Weights of a small transformer language model.
Size: 13 layers, width 256, 2 heads of 128, MLP 512 GeGLU, 9.78M parameters.
Architecture: LayerNorm before and after each block, capped logits.
Each number is 128 + 32 x the weight over the matrix's rms, rounded and kept within 0 to 255. Layers, rows and columns count from 0.

# layer 7 attention value, 256x256, rms 0.13, rows 191-217, columns 0-255
[[122 200 107  73 152 129 149  83 156 142 133 117  35 108 175 175  99  90 139  85 114 191 141 112 175 181 179 114 104 102 108 131 155 112 160  94 136 141  97 209 177 130 165 138 144  92 142 171 190 158 140 133 105 146 102 134 146 132 132 122 126 151  99 109 129 127 141 176 137 132  61 120  62 120 110 147 132 113 157 133 190 113 141 181 125 167 150 147 167 135 127 139  64 127 155 100 102 122 156 149 136 102  78 138 142 122  81  81  84 120 121 109 157 150 110 129 163  99  50  95 133  99 117 111  77 181 104  86 149 146 123 167 148 139 104  96 132 117 171 173 168 128  74 143 158 139 115 156 130 122 127 120  92 178 154 142 121 104 154 113 108  79 143  83  77 116 104 143 133 124 117 121 188 148 124 127 158  79 164 106 172 143 132 145 129 118 111 146 105 153  62 148 146 106 177  74 102 144 121 107 116 120 128  93 101  91 142 159 131 104 121 110 123 155  81 125 156 129 127 171 107 179 128  86 140 108  97  68 106 140 144  99 154 120 124 142 136 197  84 128 133 118 113 152 179 115 121  96 112 123 163 106 109  55 235 155]
 [143 192 107 128  97 133 146 111 121  86 113  91 103 106 139 144 115 176 132 116 142 139 102  88 140 151  77 145  91 137 153 143 140 108 123 162  84 122 162 157 168 106 125 108 160 138  97  92 132 119 106 107 154 168 113 168 139  85 132 131 129 200 131 113 118 141 132 112 143  83 102 115 142 129 184 161 179 139  98 150 133  68 191 115 145 158 149 116 173  82  67 146 170 141 144 163 121  55  89  99  97  79 114 103 128 195 154 147 143 130 131 130 110 167  61 145 136 127 153 111 111 116 108 132 175  73 193 141 150 141 104  89 107 117 139  97 114 112 108 159 112 126 102 123 157 181 108 121 146 134 181 103 144 134 136 107 141 110 134  75  91 112 121 162 171 140 124  86  95 126 198 166  98 128 155 108 114 131 142  89 137 138 102 182 145 145 114  92 130 105 132 163 142 105 143 127 131 109 143 177 158 125 142 123 110 120 179 123  68 152 139 146 122 142 101 129 145  80  85 141 107 118 185  95  92 114 106 173 126 138 123  77 146  89 107 188  97 133 108 128 171 109 140  80 173 158 154 128 100  90 181 159 132 129  99  91]
 [139 116 110 110 124 135 132 188 129 138 123  72 129 192 164 103 138 125 146 146 146 114 118 137 137 111 150 181 101 119 158 125 129 117 117 105  63 127 123 151  90 138 154 160 113  54 121 119  89 163 123 140 110 153 157 151 111 128 128 170 138  99 111 157 158 113  85 139 110 184 117 118 170 152 111 130 128 108 104 167  93 123  64 155 118 133 118 115 106 151 142  75  65  68 165 137 111 128  89 109 190 134 192 123 142 137 103 146  51 157 135 108 130 131  90 121 115 115 128 123 126 126 124 115 152 137 153 140  74 168 127  80 140 169  81 154 110 141 128 163 139 132  98 114 107 177 139 124 162 127 118  87 106 139 105 138 139 134  98 104 143 101 137 174 181 143 139 111 139 114 104 126  81 134 162  69 170 204 146 154 181 157 118 135 127 154 104  98 124 108 144  95 154 127 152  72 118 115  83 156 155  83 146 117 133  98 160 118 140 171 124  99 120 172  78  90 131 119  85 162  88 169 157 122 164 126 141 138 125 121 150 113 163 135 207 121 112 103 124 149  71 100 156 126 136  93 161  98 178 164 141 134 142 125 178  95]
 [121 143  58 100 143 125 168 152  93  87 163 163 147 100 130 154 163 155  79 129 102 135 139 124 103 107  81 145 128 130 131 148 132 156 162 113 133 122 163  65 118  74 147 171 108 128 187 124 128 146  85 114 180 108 110 141  95 111 123 108 212 196 163 120 130 133  73 140 124  94  84 143 117  75 131 100 177 165 165  80 114 112 118 144 151 202 138 135 143 147 145 115 151 104  97 149 154 197  79 105 107 187 159 149  72 175  74 104 168  71 169 122 101 127 115 184 175 100 121 127 137  79  96 133 147 199  88 124 207 163  66 138 132 136 171  67 114 171 184 115 130 180 111 159 135 113  90 100 100 107  96 132 126 142  44 134 162 142 133 134 122 115 101 113  78 144  85 139 123 132 185 154  67  76 149 123  86 112 141 150 111 184 117 110 178 180  77 131 154  77  94 116 121 141 158 144 151 139 115  99 130 126 148 137  86 122  99  91 152 113  67 129 111 106 126 144 125 169 142 144 104 153 122  75 165  94 127 107 102 163 149 219 118 105 148 108 141 115  91 168 141 130 154  81  90  71 144 127 125 155 152  35 172 136  85  76]
 [169  93 141 100 119  68  63 121 110  82  85 196 145 148 116 173 113 132 140 116 125 141 151 143 121 122 133 122 152 132  97  94 186  61 129 115 117 127  56 152 169  69 106 124 131  92  80  76  92 156 161  94 111 168 129 165 180 125 105  66 159 157 104 140 129 162 134 162 136 145  82 173 135 144 101 115  44 180 151 139 127 104 145 163  83 137 136 151 123 108 124 139 106 106  74  74  98 105 180 157 127  95 130 135 173 112 135 169  95 144 110 160  79 117 146 139 168 136 112  83 141 133 146 145 117 134 167 122  96 192 121 114 176 139 136  40 141 148  67  96  76 126 130 174 139 142 149 147 105 111   5 103  90  53 135 122 143 154 137 130 136  94 152  73 145 164 149  84 102 124 125 135 136 124 171 132 182 117  74 122 139 149 144 113 117  78 162 124 145 136 137 174 132 120 131 146 166  99  95 147 158 148 159 114 130 117 137 142 139 133  98 144 135 143 179 146 104 124 151 165 146 114 178 144 160 141 128 150 140 122  97 119  96 156 149 173 145 136 118 119 150 139 101 104 127 138 165 132  78 195 120  86 131 134 135 118]
 [154  85 126 146 161  74 163 164  64 136 117 158 128  96 145 142 163 111 127 141 140 110 137 138 172  79 125 127  68  76 122 133 121 116 187 109 108  90 153 120 114  87 124 155 113  85 151 116 102 111  90 157 119 141 108 104 129 173  96 143 147 117  93  71  88  82 142  63  91 156 104 123 163 168 110 172 181 152 114 147 152  91 118 186 163 188 117 114  95 126  99 148 156 129 142 159 129 143 100 155 110 149  97 162 189  88 132  96 162 139 155 102 118  85 139 171 205 104 161 128 134 106 134 109 102  73 144 127 208 140  73 173 103 174 154 147 138 165 140  80 141 122 151 101 121 115 111 141 178  83 143 102  90 154 118 111 110 115 120 216 157 142  83 100 113 112  77 121  62 181 146  83 182 133  84  92  93 156 168 145 140 110 165 111 110  81 131 117 124  88 121 152 129 101 137 114 115 108 145 138 145 174  80 156 166  41 122 170 138 119 179 115 123  42 165 118 137 122 103 132 173 184 155 112 164 130 132 206 141 159 141 147 132  73  96 120  65 167  89  89 160 101 103 136 137 131 174 119 140 117 149 157  91 130 130  97]
 [ 71 131 170  86  76 164 115 116 123 168 127 138 120 160 106 141 130  78 132  40 122  89 154 155 115 120 131 188 145 178 171 145 111 156 159  94 123 123  99 174 159  76 123 125 121 138 171 131  91 117 111  91 125 115 134 144 137 128 123 134 141 117  65 114 179 119 155 112 176  78 136 112 167 120 150 113 128 143 158 130 120 139  75  46 115  53 189 166 130 110 113 166 159 114  83 118 153 140 134 104 141 101 112 120 130  86 115  95 156 143 183 133 134  82 169 125 132 136 125 217 127  71  66 139 201 112  89 130 161 158  84 108 114 169 195 147 165  69  87 132 150 105 130 164 106 105  90 181 117 106  94 105 140  58 122 110 139  99 144 166  99 150 102 108  94 160 147 129 132 180 108 141  72 135 125 152 155 134 109  89  93  99 175 100 144 154  97 134 115 128 112 135 143 128 124 132 112 113 118 118 125 136 174 200 138 138 111 143 172 116  70  52 166  94 103 105 152  98 108 131 113 114 174 170 178 144 140 150 103 155 136 157 127 147 136 112 121  59 199 170 125 122 146 188  82  97 147 163  85 112  98 140 126 116 150 140]
 [193  55 117 137 105  53 108 184 137 143  93 108 128 118 143 117 150 139 103 135 161 143  99 114 101 160  97 125 216 123 101 144  81  90 158 143 103 184 118 123  98 152 186 120 194  91 136 104 171 108 141  74 125  92 148 129 145 128 162 152 120 132 153 125 117 122 158  95 137 157 156  89 184 161 146 153 121 101 158  65 104  76 119 145 130 163 152 123 198 137 124 171 109 141 171 101 136 143 196 113 125  76 127 134 142 133  46 111 111 119 118 138 136 152 156 121 107 170 127 104 148  96  92 135 120 172 107  73  98  96 135 118 149 106 103 110 117 136 102 117 110 106 124 117 124 168  83 149  79 128 123 152 130 148 171 135  96 152  92 147 165 159 179 153 142 128 152 160 172 177 110 109 138 164 120  83 122 122 167 107 147  97 117 124 130 122 112  65  63 127 160 179 146 142 119 124 149 150 143 174 108 115 167  78  90 159  99  69  87  82 142 145 133 108 111 180 105 103 149 161 174 139  94 106  54  91 101  84 125  87 123 143 106 246 182 103 121  81  45 144 146 120  98 165 178 168  95 153 151  90  85 157 154  99 216 131]
 [138 137 101 196  55 187 144 166 151 107 153  84 103 147  93 110  92  85 159 132 128 157 102  77 141  87 169 128 114 111 148 131  88 153 138 104 170 139 105 128 148 115 104 121 137 160 156 103 174  88 160 120 162 130  63  69 161 133 131 168 135 167 121 128 152 176 160  76 136 127  98 109  78 104 157 130 225 156 103 140 128 156 160 153 133 201 152 135 141 138 106 160 125 164 140 128  85 130 161  95 163 143 123 142  84 154 144 100  75 165  82 150 156 130 175 118 163  99 117 152  96  95 104 166 125  69 108 150 162 117  91 139  90 126 131  86 144 126  81 118 130  80  95 137 120 161  75 103 175 119 117 163 177 126 117  94 107 122 132 162 114 159 132  76 126 152 113 163 229  93 143 125 124 126 132  69 143 117 209 161 128 134 149 187  82 127 157 150 131 136 147 107 113 132 106 113 105  99 175  90  77 147 118 113 142 154 135  98 140 123 165 167 116  95 131  83 109 124 143  97 160 129  82  92 162 119 108  88 167 130 114 108 138 128 141 115 159 138 103 127 149  90 130 101 143 119 129 120  88 114 214  79 143 130  69  96]
 [124 137 102  91 140 114 105 135 103 134  69 179 146 137 138  86  95 117  97 149  68 131 131 160 161 165 132  87 174 176  78 129 130 133 171 159 164 175 177 110  97 120 138 133 150 158 112 170 127  88 135 107 147 113 120 144 185  79  94 137 161  98 151 155 149 155 160  98 123 157  29  94 108 175 153 105 173  90 111 113 165 124 134 111 124 128 122 101 116 107 128 121 146 179 120  73 135 141 146 147 181 104 150 118 136  80 104 137 141 104 175 115 166 118  58 131 104 125 209 152 172 146 127 132 136 160 168  95 180 139  80 140 139 168 161 138  95 177 106  80 170 145 163 107 139  55  59 125  98 161 101 121 120 149  58 127 135 165 102 110 125 110 122 132  89 139  88 135 169 102 151 153 150 166 114 143  91 126 125 112 122 128 151 123 151 126 142 192 154  89  83  78 177  94 119  74 152 159 100 142 127 154 110 109 152 174  71 137  96 111 127  95  96  85 137 118 123 101  94 164 127  94 139 133 160 132 116  75 170 130 147 130 101 176 174 128 136 122 126 110 102  73 119 185 141 130 105  93 154  89 129 128 135 103 171 147]
 [116 128  56  70 155 148  82 133 143 168 128  96 120 147 172  98 175 130 101 104 131 102  93 206 159 140 135 128  74 107 107  89 111  79 113 169 129 188 170 113 196 107 151 143 161 197 113 103 130 129 156 115  96 161 143 165 115  94 137 106 147 162 111 143 125 137  92 159 101 148 140 128 149 122 129 133 111  86 112 171 142 147  55 121 157 141 143 127 109 135 128 114 122 115  93 118 115 128  78 134  97 126 155 165 161  66 149 129 205 107 123 134 125 145 113  47  99 106 121 131 120 129 104 142 145 118 106 111 123 244 102 123 139 100  97 161 117 113  99  86 167 155 181 130 131 127 109 120 187 121 163 152  78 154 135  92 176 165 128 110  87 123 145 152 168 133 116 129 129 131 114 131 137  82 149 172 104 163 127 171 169  98  98 157 154 119  89 133 113 124 156 112 200 112  80 158 134 126 138  92  99 131  78 118 133 180 183 126 108 116  82 151 122 140  70 134 173 157  89 156 133 125 148 117 173 179 136 148 155 108 108 183 101 115 145 131 141 118 102 180 122 128 142 101 137  90 130 104  82  81 125 136 122 105  17 183]
 [149 153 130 148 141 109 147 118 141 113  99 171  61 108 132 126 149 178 149 121 157 119 111 160 122 162 103 101 121 108  67 106 102 160 145 152 170 100 152 122 113 166 117 109 159  44  93 160 116 145 152  91 141 146 161 137  79 144 104  88 123 119  81 140  99 162 191 199 106  86 155 149 132 181 141  77 124 124  88 112 104 131  84  85 126 171 151 151 134 160 164  68  76 114 117 160 111 103 132 124 160 122 104 125 141 158 127 137 123 126  86 183 113 109 107 125 135 102 126  97 128  75 144  71 170 135 170 107 102  98 148 124 132 121  97 121 124  88 154  89 159 144 125 114  95  98 108 146 139 169 110 163  83 147 126 135 129 150 107 129 138 134 137 118 190 128  89 144 190 130 117  89 146 133 132 128 142 141 128 121  99 178 145 165 148 174 106 187 130 108 109 144 201  85 152 127 110 138  86 131 142 132 115 144 144  90 129 147 122 172 101 179 140 158 120 116  98 169 132 103 159 157 133 109 158 164 165  87 132  97 159 118 169  99 116  78 147 158 121 122 142 108 107 153 135 113 114 184 102  97 134  86 147 121 117 180]
 [115 158 119 158 208  77 174  41 114 107  46  87 127  92 120  96 162  79  84 151 114 110 135 136 192 163  55 142 141 115  97 122 132 109 141 122  98 120 133 143 145  93 166 150 133 134 104 155 172 100 155  67 139 157 165  61 127 151 203 128 103 100 117  88 113 109 110  82 132 106  81 127 143 129 112 128 113 155 109  91 159  99 166 119 151 138 140 114 117  86 113 126 103  88 158 111 118 127 113  93 127 152  96 104  67 124 107 130 155 125  76 137 203 132 123 181 149 118 172  81  82 146 131  58 108 127 196  80 186 105 101 149 158 157 128 157 121 133 167 122 139 124 159 125 166 111 102 145 144 124 111 125 107 151 136 117 115  93 140  99 169 109 139  85 116  97 185 166 207 123  90 173 134 133 128 118 102  78 140 140  85 114 112 123 191 147 174 169 124 157 131  69 137 140 103 130 113 190  93  96 189 147  69 149 139  97 182 118 208 148 121 105 165 148 170 182 140 103  89 181  94 138 194 118 124 127 138  97  50 111 115  80 115 144 190 151 124  85 111 152 126 139 167 161 149  60 172 164 132 168 118 142 163  86  83 165]
 [111 132 133 172 136 121  92 157 127 181 123 112 179 124 131  67 171  87 136 163 107  48 122 203 138  92 105 125 144  53 127 154 125 180 140 119 124 134  87 141 159 145 124 155 133 174 166 113 138 121 127  88  65 181 110 148  90  85 150 114 147 184 108 151 114 135  92 112 129 167  41 121  97 144  89 164 109 199 140 126 163 100  97 107 107 134 126  56 122 158  87  53 120 112 173  85 140 127 114 147  80  98 130 153  84 136 105 162 110  72 108 150 126  62 171 129 146 114 109 144 150 154 137  94 159 207 124 139 150  96 176 126 170 124 149 120 113 179 103 154 112 109 106 104 195 119  98 150 105 138 160 150 115 185 154 110 159 130  92 117 133 135 112 168 160 126 174 143  88 101 141 136 122 108 154 102 113  96 177 184 115 111 116 121 118  89 148 141 101 112 165  98 101 164 118 159 108 188 114 180 108 135 128 202 205 103  90 167 167 119 140 136 112 139 154  94 135  85 161 126 142 119 148 105 147 111 112  88 130 121  65 181 157  88 143 101 131 180 154 130 155  93 149 148 150 105 112 137 141 162 182 136  60  84  18 140]
 [ 75 118 110 154 125 149 116 147 147 135 187 163 148 156  89 121  99 125 116 167 109 107 123 129  94 110  83 133 153 112 112 145 134 162 122 119  94 120 131 141 120  95 193  93  95 174 115 130 100 135 155  91 126  60 128  84 115 126 115 126 119 147 102 161 112 114 139 147 148 110 105 112 113  99 155 110 141 160 108 115 158 155 104 118 142 109 155 179 155 111 119  74 138 158 113 142 170  77 194 126 106 132 134 171 200 127 103 103 117  76 137  93 124 136 130 121  64 143 166 202 113 105  79 135 144 109 149 114 163 112 159 158  85 123 152 124 123 143 113 122 111 180  70 108  89  86 136 113 137  58  48 122  98  90 153 135 132 184  76  21 135 145 130 135 137 130  92 108 148 167 181 138 122 234 162 116 125 156  98 167  75 131 119 117 195 126 147 141 102 163 101 117 131 115 150 114 146 120 100 118 119 136 168 172 179 155 156 201 110 153 124 159 124 148 103  62  50 147 164 122 115 140 185 194 173 194 154 181 130 103 118 136 151 157 122 126 122 118 146 129 116 163 104 176 164 187 173 141 118 101 121  60 133 155  55 105]
 [159 134 160 104 168  80 121 108 121 133 116 130 177  82 157 125 159  87 112 123 171 138 116  94 135 153 128 126 105 125 139 136 123 140 154  78 100  88 152 147 103 151 191 196 123  96 171  69 140 148 110 142 152 161  94 124 167 147 129 161 183 142 132  95  69 154 102 128 106 173 121 160 120 138 140 134  96 121 110 115 165 110 134 129 149  92 102  99  98 155 173 180 145 107 122 146  89  62  81  79 135 140 129 130 144 126 121 166 148 183 111 149 119 102 115 150 135 135 154  96 148  98  77 100 163 162 104 175 172 174 164 171  76 195 146 115  89 138 169 146 110  88 109 110 114 158 105  94  73 108 151 122 134 203 146 158 115 128 116 149 103 172 104 140 128 143 105  91  74 152  69 110  68 143 105 104 103 109 165 113  84 153 110 111 171  90 106 113 137  97 102 124 141 106 117  77 118 223 149 142 147 101 146 123 106 110 125 171 107 134  97  81  82 115 122 150 159 130 147 163 106 158 158  87 153 107 105 102 147 111 149 145 123 141  71 107 146 164 122 118 125 187 166 126 168 138 168 121 117 133  96 128 157  69 173 160]
 [ 72 138 161 195 150 149  90 192 105 127  48 123 126 137 131 140  84 142 124 155 160 125 106  94 201 205 135 148 123 122  81  92 109  93  62 117 148 208 136 113 102 180 166 144 188 116  72 125 130 132  98 178  88 149 131 170  57 106  67 137  93 121 129 107  69  96  58 163  98 130 109 120 113  96 142  90 105 124 116 150 137 131 127 116  97 111  94 184 108 147 179 172  96 150 177 149 119 120 109 139 117  95 132  89 108 134 179 114  98 150 113  86 140 137 146 143 138 128 122  94 173 158 159 170 188  76 164  68 172 145 127 133 145 133 113  88 158 164  77  64 144 135 146 166 132 154 122 131 144 135 129 147 133 136  71  81 221 146 110 117 152 117  76 122 188  57 157 142 119 101 106 218 146  78 122 154 181 136  98 116 124 167  65 123  59 131 125  44 178 171 128 167 139 142  99 156  94 123  88  67  78 136  74 127 142 102 114 137 100 122 125 154 109 122 144 106 111 102 145 170  64 130  95 143 131 113 125 152 184 129  64 121 113 162 190 172 109 152 175 160  75 161 156 125 201 138 125 140 137 112 155 121 138 136 162 123]
 [ 88  80 164 142 106 129 105 143 176 119 116  91 154 164 142  93 161  91 141 204 139  90 132 144 115 160 161  96 146 110 125 138 138 144 123 131 155  86  77 107 137  88 146  73 167 139 141 114 130 110 128  73 188 108 182 194 159 149  96 143 143 184 171 116 129  77 146 173 139 115 137 138 123 154 116 136  90 130 137 113 144 143 104 183  79 143  78  80 130 151  96 156 103 174 179 118 117  94 152 150 116 141 173 107 140 190  87 118 135 120 148 124  92 162 144 143 138 183 170 146  83  87 119 119 142 121  94 130  92 153 157 176  76 132 126 122  94 137  83 140 112 134 146 177 100 146 113 126 141 120 146  99 126  88 179 141  92 151 138 127  98 104 105 176 172 159 100  91 128  83 107  89  82 101 133 184  96 116 119  80 129 154 108  63 113 174 167 120 130  99 165 126 117 104 145 179 173 167 140 154 137 107 153 115 157  61  83 135 152  94 114  88 170 107  96  73 140 159 158  83 118 109 102 194 144 128 124 152  91 159 126  84 118 144 134 142 152 115 121 103 201  86 114 118  94 135  93 113 184 149 124 138 137  78  65 135]
 [100 140 176 128  65 100  95 167 111  98 127 140 133 151  70 155 165  69 135 155 174 128 104 140 118 141 113  86 109 158 100 202 126 116  78 145  88 106 109  76 111 116 165  95 136 155  74 165 181 158  80 139 118 111  93 126 111 148 127 128 112 102 137 141 178 110 145 168 145 120 147 102  68 135 130 156  75 113 132 150 150 104 152 135 166 119 149  94 137 102 149 118  85 174 133 129 103  81 142 166 157 113 124 124 168  95 148 136 142 111 107 131 135 142 105 120 119 184 136 143  67 118  65  97 100 159 110 149 173 150 111 114 126 124 106 175  93 150 135 170  89  96  92 115 117 168  91 102 107 133 106 117 125 114 158 159 147 120 170 139 116 185 155 202  96 158 131 100 161 114 119 121 175 116 106  89 152  73 158 143 123 144 180 149  91 169 110 123  96 147 154 148 138 106 104 183 138 145 125 155  98 182 144 136 102  98 192  83 152 167  91 130 111 137 159 112  63  95 150 132 109 108 123 206 179 156 176 208 143 110  86 113 152 144  63 154 130 160 133 182 173 115 100  85  65 119 148 120 156 123 154  45 182  95  67 102]
 [ 94 126  93  73 157 144 146  97  70 101 120 104 127  83 194  66 118 108 127 151 134 171 173 115  89 176 133 143 100  87 178 117 125 165 140 152 186 126 155 102 129 161 186 181  51 149 139 183 106 105 129 119 133 111 119 152 134 182 160  74 132 132 164  84 160 185 179  82 112 113  77 152 127 122 115  97 172 101 112  25  87 160 125  80 159 130 198 149 132  81 140 107 127 120 138 151 159 153 169  72 121 198 118  83  70 103  67  98  53 140 108  52 185 143 135 129 138 140 110 126 112 109 142 151 142 108 108 104 110 120 115 150 132 105 165 122 175 154 143 112 139  94 123 158 149 125 131 148  88 153 196 118 109 161  59  73 158  71 114 138 150 116  94 125  75 123 139 160 155 160  98 159 137  99 117 113 153  72  88 186  96 125 142 196 152 140  88 134 142  91 136 128 145 108 147 142 117 174 149  92 139 139 164  92  88 133 115 192 122 168 146 119 140 120  70 101 114 108 108 106 144 199 112 147  78 126 133 127  67 193 129 143 171  96 141 116  94  86  85 120  59 141 177 167 142 161 164 181 103 122 163 167 115 138 134 141]
 [218 133 113 129  76 155  82 131 152 143 140  67 102 144 156 138 173 182 119 127 145 171 128  95 171 117 125 133 162 123 119 128 160 165  67  99  59 115 112 217 172 126  89 123 159 143  70 124 147 144  87 133  98 135 162 124 123  84 156 131 160 105 114 227 153 102 123 158 166 145 110 168  97 146 142 131 125 126  95 154 125 172 126 158  93 131 117  95  98 139  87  98 128 149 163 182 134 152  98 149  79  94 106 136 140 133 144  91 125 123 142 137 105 131  87 117  94 136 142 142 172 138 125  95 168 143 127 103 122 168 127 138 139 106 120 151  83 172 111 117 120 109 104 173 108 108 188 125  97 154 103 121 116 126 180 113 168 179 197 113 116 131  93 134 123 131 150 100  43 171 134 162 138 175 104 194 107 144 127  72 140  89 121 131 135  81 162 140 141  82 120 100 136 143 149 124 146 112 106 166 156 131 103 136 115 149 107 157 126 122 155 134 167 106  62 102  88 118  95 126 128 137  97 158 106 162 153 100 135  34 149 172  89 112 164 170 139  81  90  91 105 137 161  75  71 115 140  78 186  99 110 139 120  96  60 172]
 [133 157 108  97 198 165 101 133 166 112 137 128 123 116 157 135 134 160 122 127 134 163 127 149 123 140 112 139  88 177 119 130 129 132 173 150 130 127 115 124 142 127  89 133 123  99 158 156 109 119 139 107 137 131 147 145  99 146 129  96 120 201 127 109 120  86 127 120 114 161  97  58 154  74  97  87 100 115 130 116  95  76 133 114 144 141 132  75 155 141 190 180 159 117  54 121 123 165 177 185 146 129  95 129 120 107 143 192  77 171 178 127 155 156 132 104  82 151  96 119  97  99  97 128 128  77 104  96 118 137  84  97 106 145 162 172 162 116 112 106  95 133 124 143 133 169 119 111 130  89 131  92 178 138 175 122 160  58 120 189 124 142 164 111 113 101 158 152 120 168  90 111 147 144 104 135  92 130 149 155 164 138  79 113 122 172  79 114 142 139 100 179 189 139 130 146  57  90  77 145 108 131 158 117 150 112  92 190 194 105 114 150  93 127  99  83 123 100 140  35 106 159 136 103 128 129  88 137  87 151  68  96 114  77 107 126 127 139 124  76 142 133 179 129 158  66 165 205 175 103 195 140 165  99 118 160]
 [104 108 106 123 169 134 170 117 151 121 115 100 176 167 148 128 116 166 110 131 124 168  59  83  91  99 144  95  91 120 107 122  93 180 147 158  93  82 194 164 105 145 155 124  95 163 148  94 162 157 126 115 157 138  74 138 135 157 152  74 142 112 123  94 133  96 161  77 147 100 137 101 143 154 115 167 129 172 160 109 184  99 135 149 139 119 133 173  84 171 143 138 137 129  65 121 137 175  72  60  72 116 100  80 111 120  86 159 160 182 124 151 115  60 141 108 167 149 193 168  74  73  98 126 117 119 150 147 191 101 127 131 116 139 146 170 128 126 179  72 106 100 184 126  84 142 109 131 114 132 130  50 157 189 170 132  99  78 104 151 108 174 123  96 175  66 164 104 196 162  62 180 130  92 142  89 111 175 116 154 157  58 157 127 110 113 118  79  80  96 144  76 138 112 150 138 162 166 163 166 157 149 124 164 135 101  42 111 131 141 124 178  66 119 148 154 100 183 117 119 120 161  84 108 154 137 177 122 154 100 174 125 112 150 113 145  83 154 144 153 106 162  88  70 100  94 122 188  67 128 102 187 122 105 173 113]
 [ 88 131 106 156 126 121  66 136 120 148 141 181 131  70 131 144  65 149 118 150 193 117 132 139 171  69 153 126 180 107 146 178 136 163 101 155 123  76 108 155 123 181 114 122 155 102 102 132 138  79 163 166 144 134  86 116 149 102 102 174 141 158 156 118 129 182 109 140 157  89 105 121 183  97 171  71  79 150 100 172  78 140 126 124 119 122 164 110 164 129 130 150  90  93 185 139 114 139 142 144 108  94 136 132 185 131  67 143 122 119 226 123 156 123 130 149 144 150 127 138  84 106  92 162 150  80 119 151 136 162  69 138 109 170 160 125  86 123 102 168  63  79 135 130 144 139 162 127  99 147  99  99 125 104 165 123 106 158 144  14 142 148 132 131 127 132 167 121 113 121  65 162 128 155  12 124 169  97 126  95 128 117  99 171 127 123 112  98 142  92 150 117 158 108  80  95 133 117 177 143 168 144 147 152 104 155 127  96 140 120 191 108 124 134 163 105 129 126  74 164 133 113 154 117 118 134 152 118 161  88  81 118 139  72 155 173  99 101 156 134 185 176 131 108 200 101 126  90 128 146  42  99 130 138 144 111]
 [128 150 141 157 147 179 160 112  96 114 165 131 122 108 140 114 164 176 130 121 141  86 140 139 107 214 172 149 143 115 152 141 152 164 123 113 125 127  98  90 125 118 157 138 112 140 132 137 100 213 135 165 106 155  77 124  99 131 124  75  97  98 117 138  83 177 130 118 109 129 131 128  82 163 118 157 178  99 102 128 178 171 123 140 138  83 146 132 138 175 109 172 128  82 139 102 123 137 131 130 143 124 139 117 136 110  95 129 180  85 121 149 169 131 171 108 127 128 104 159 113 103 125 138 155 186 122 130 128 136 147  81 164 143  59 144 133 139 100 126  90 155 153  62 111 162 123  75 178 123 118 163 163 139 147 217 141 149 184 193 133 130 141  44 146 130 125 103 152  67 112 152 139  95 114 108 112 139  92 106 106 171 123 121 112 134  73  97  90 130  87 123 151 118 170 119 164 104 112 124  99 132 127 131  88 103  86 114 177 140 126 101 155  88 141 118 130  95  78 132 126 129 143 135 135 112 115 115 122 131 148 181  76 107  93  83 120 124  73  92 139 131 147  61 106 103 151 158 154 152 102  96  89 137 152 151]
 [139 144  90 105 127 124 159 123  84 133 134 182 146 161 123  93 125 144 107  98 139 123 177 131 138 164  73 177  90 153 158 132 108 144 142 107 151 101  81 125 146 142 131 160 113 141 129 134 100 138 100 136 188  88 123 147 125 111 136 164 148 156 131 110 174 126 114 136 168 187  71 114 182  83 134 145 170 134 123 148  85 132  87 129  93 122 174 169 115 147 137 108 169 133  93 113  79 102  91  70 159 104 126 138  78 149 104 102 114 101 115 179 124 124 118 136 133 168 197 164  98 110  71 108  80  65  88 136 114 147  99 154 116 123 147 140 104 155 144 146 151 142 122 159 129 132 139 172  98 143 125 166 130  95 109  98 116 117 126 140 109 100 126 154 173 142 135 182 145 122 125 168 142 131 113 121 116  88 127 107 171 159 128  77 199 127  85 149  81 103 158  74 195 167  96 111 132 127 103 119 150 150 115 119 142 159 128 109  98  86 190 136 142 146 136 104 111 191 160 102 108 138 138 133 107 108 131 147 126 167 170 152 132 125 102 105 125 194 103 130  97 179 138 107 118 143 112 139  91  94  94  92 119 149 153 135]
 [108 106 151  92  69 102 126 115 120 119 162  95 105 168  77 151 128 129  62 123 120  93  93 152 106 100 126  98 161 125 139 113 141 113 174 119  52 152 139 125 130 103  52 124 158 140  88 158 129 143 164 141  93 104 147 121 171 199 123  72 100 136 129  46  83  98 118 153 130  96 187 163 129 143 104 124  90 137 136  93  90 134 176 159 130 182 121 157  87 108  98 131 107 141 125 170  99 121 137 138 122 138 107 147 112 140 113  73 112  59 196 147  94 126 122 130 156 108 107  98 126 104 159 139 133 106 157  91 123 156 107  83 100  87 133 150 160 123 110 118 124 183 138 186 126 185 138 126 153 153  97 141 116 118 187 186 113  90 141  97 145 109 116 138 115 134 166 104  85 152  83 152 196 186 128  90 187 114 116 143  70 161 167 178  99 127 164  58 129 193 104 123 141 111 119  84 189 128 164 152 140 153  71 149 121 122 123 132  84  85 104 104 168 125 186 114 108 144 183 114 134  86 143 138 123 192 117 188 115  36  91 114 148 147 104 153 116 114 157 138 150 121 136 122 153 118 232 163 152 123 192 148 117 154 196 141]]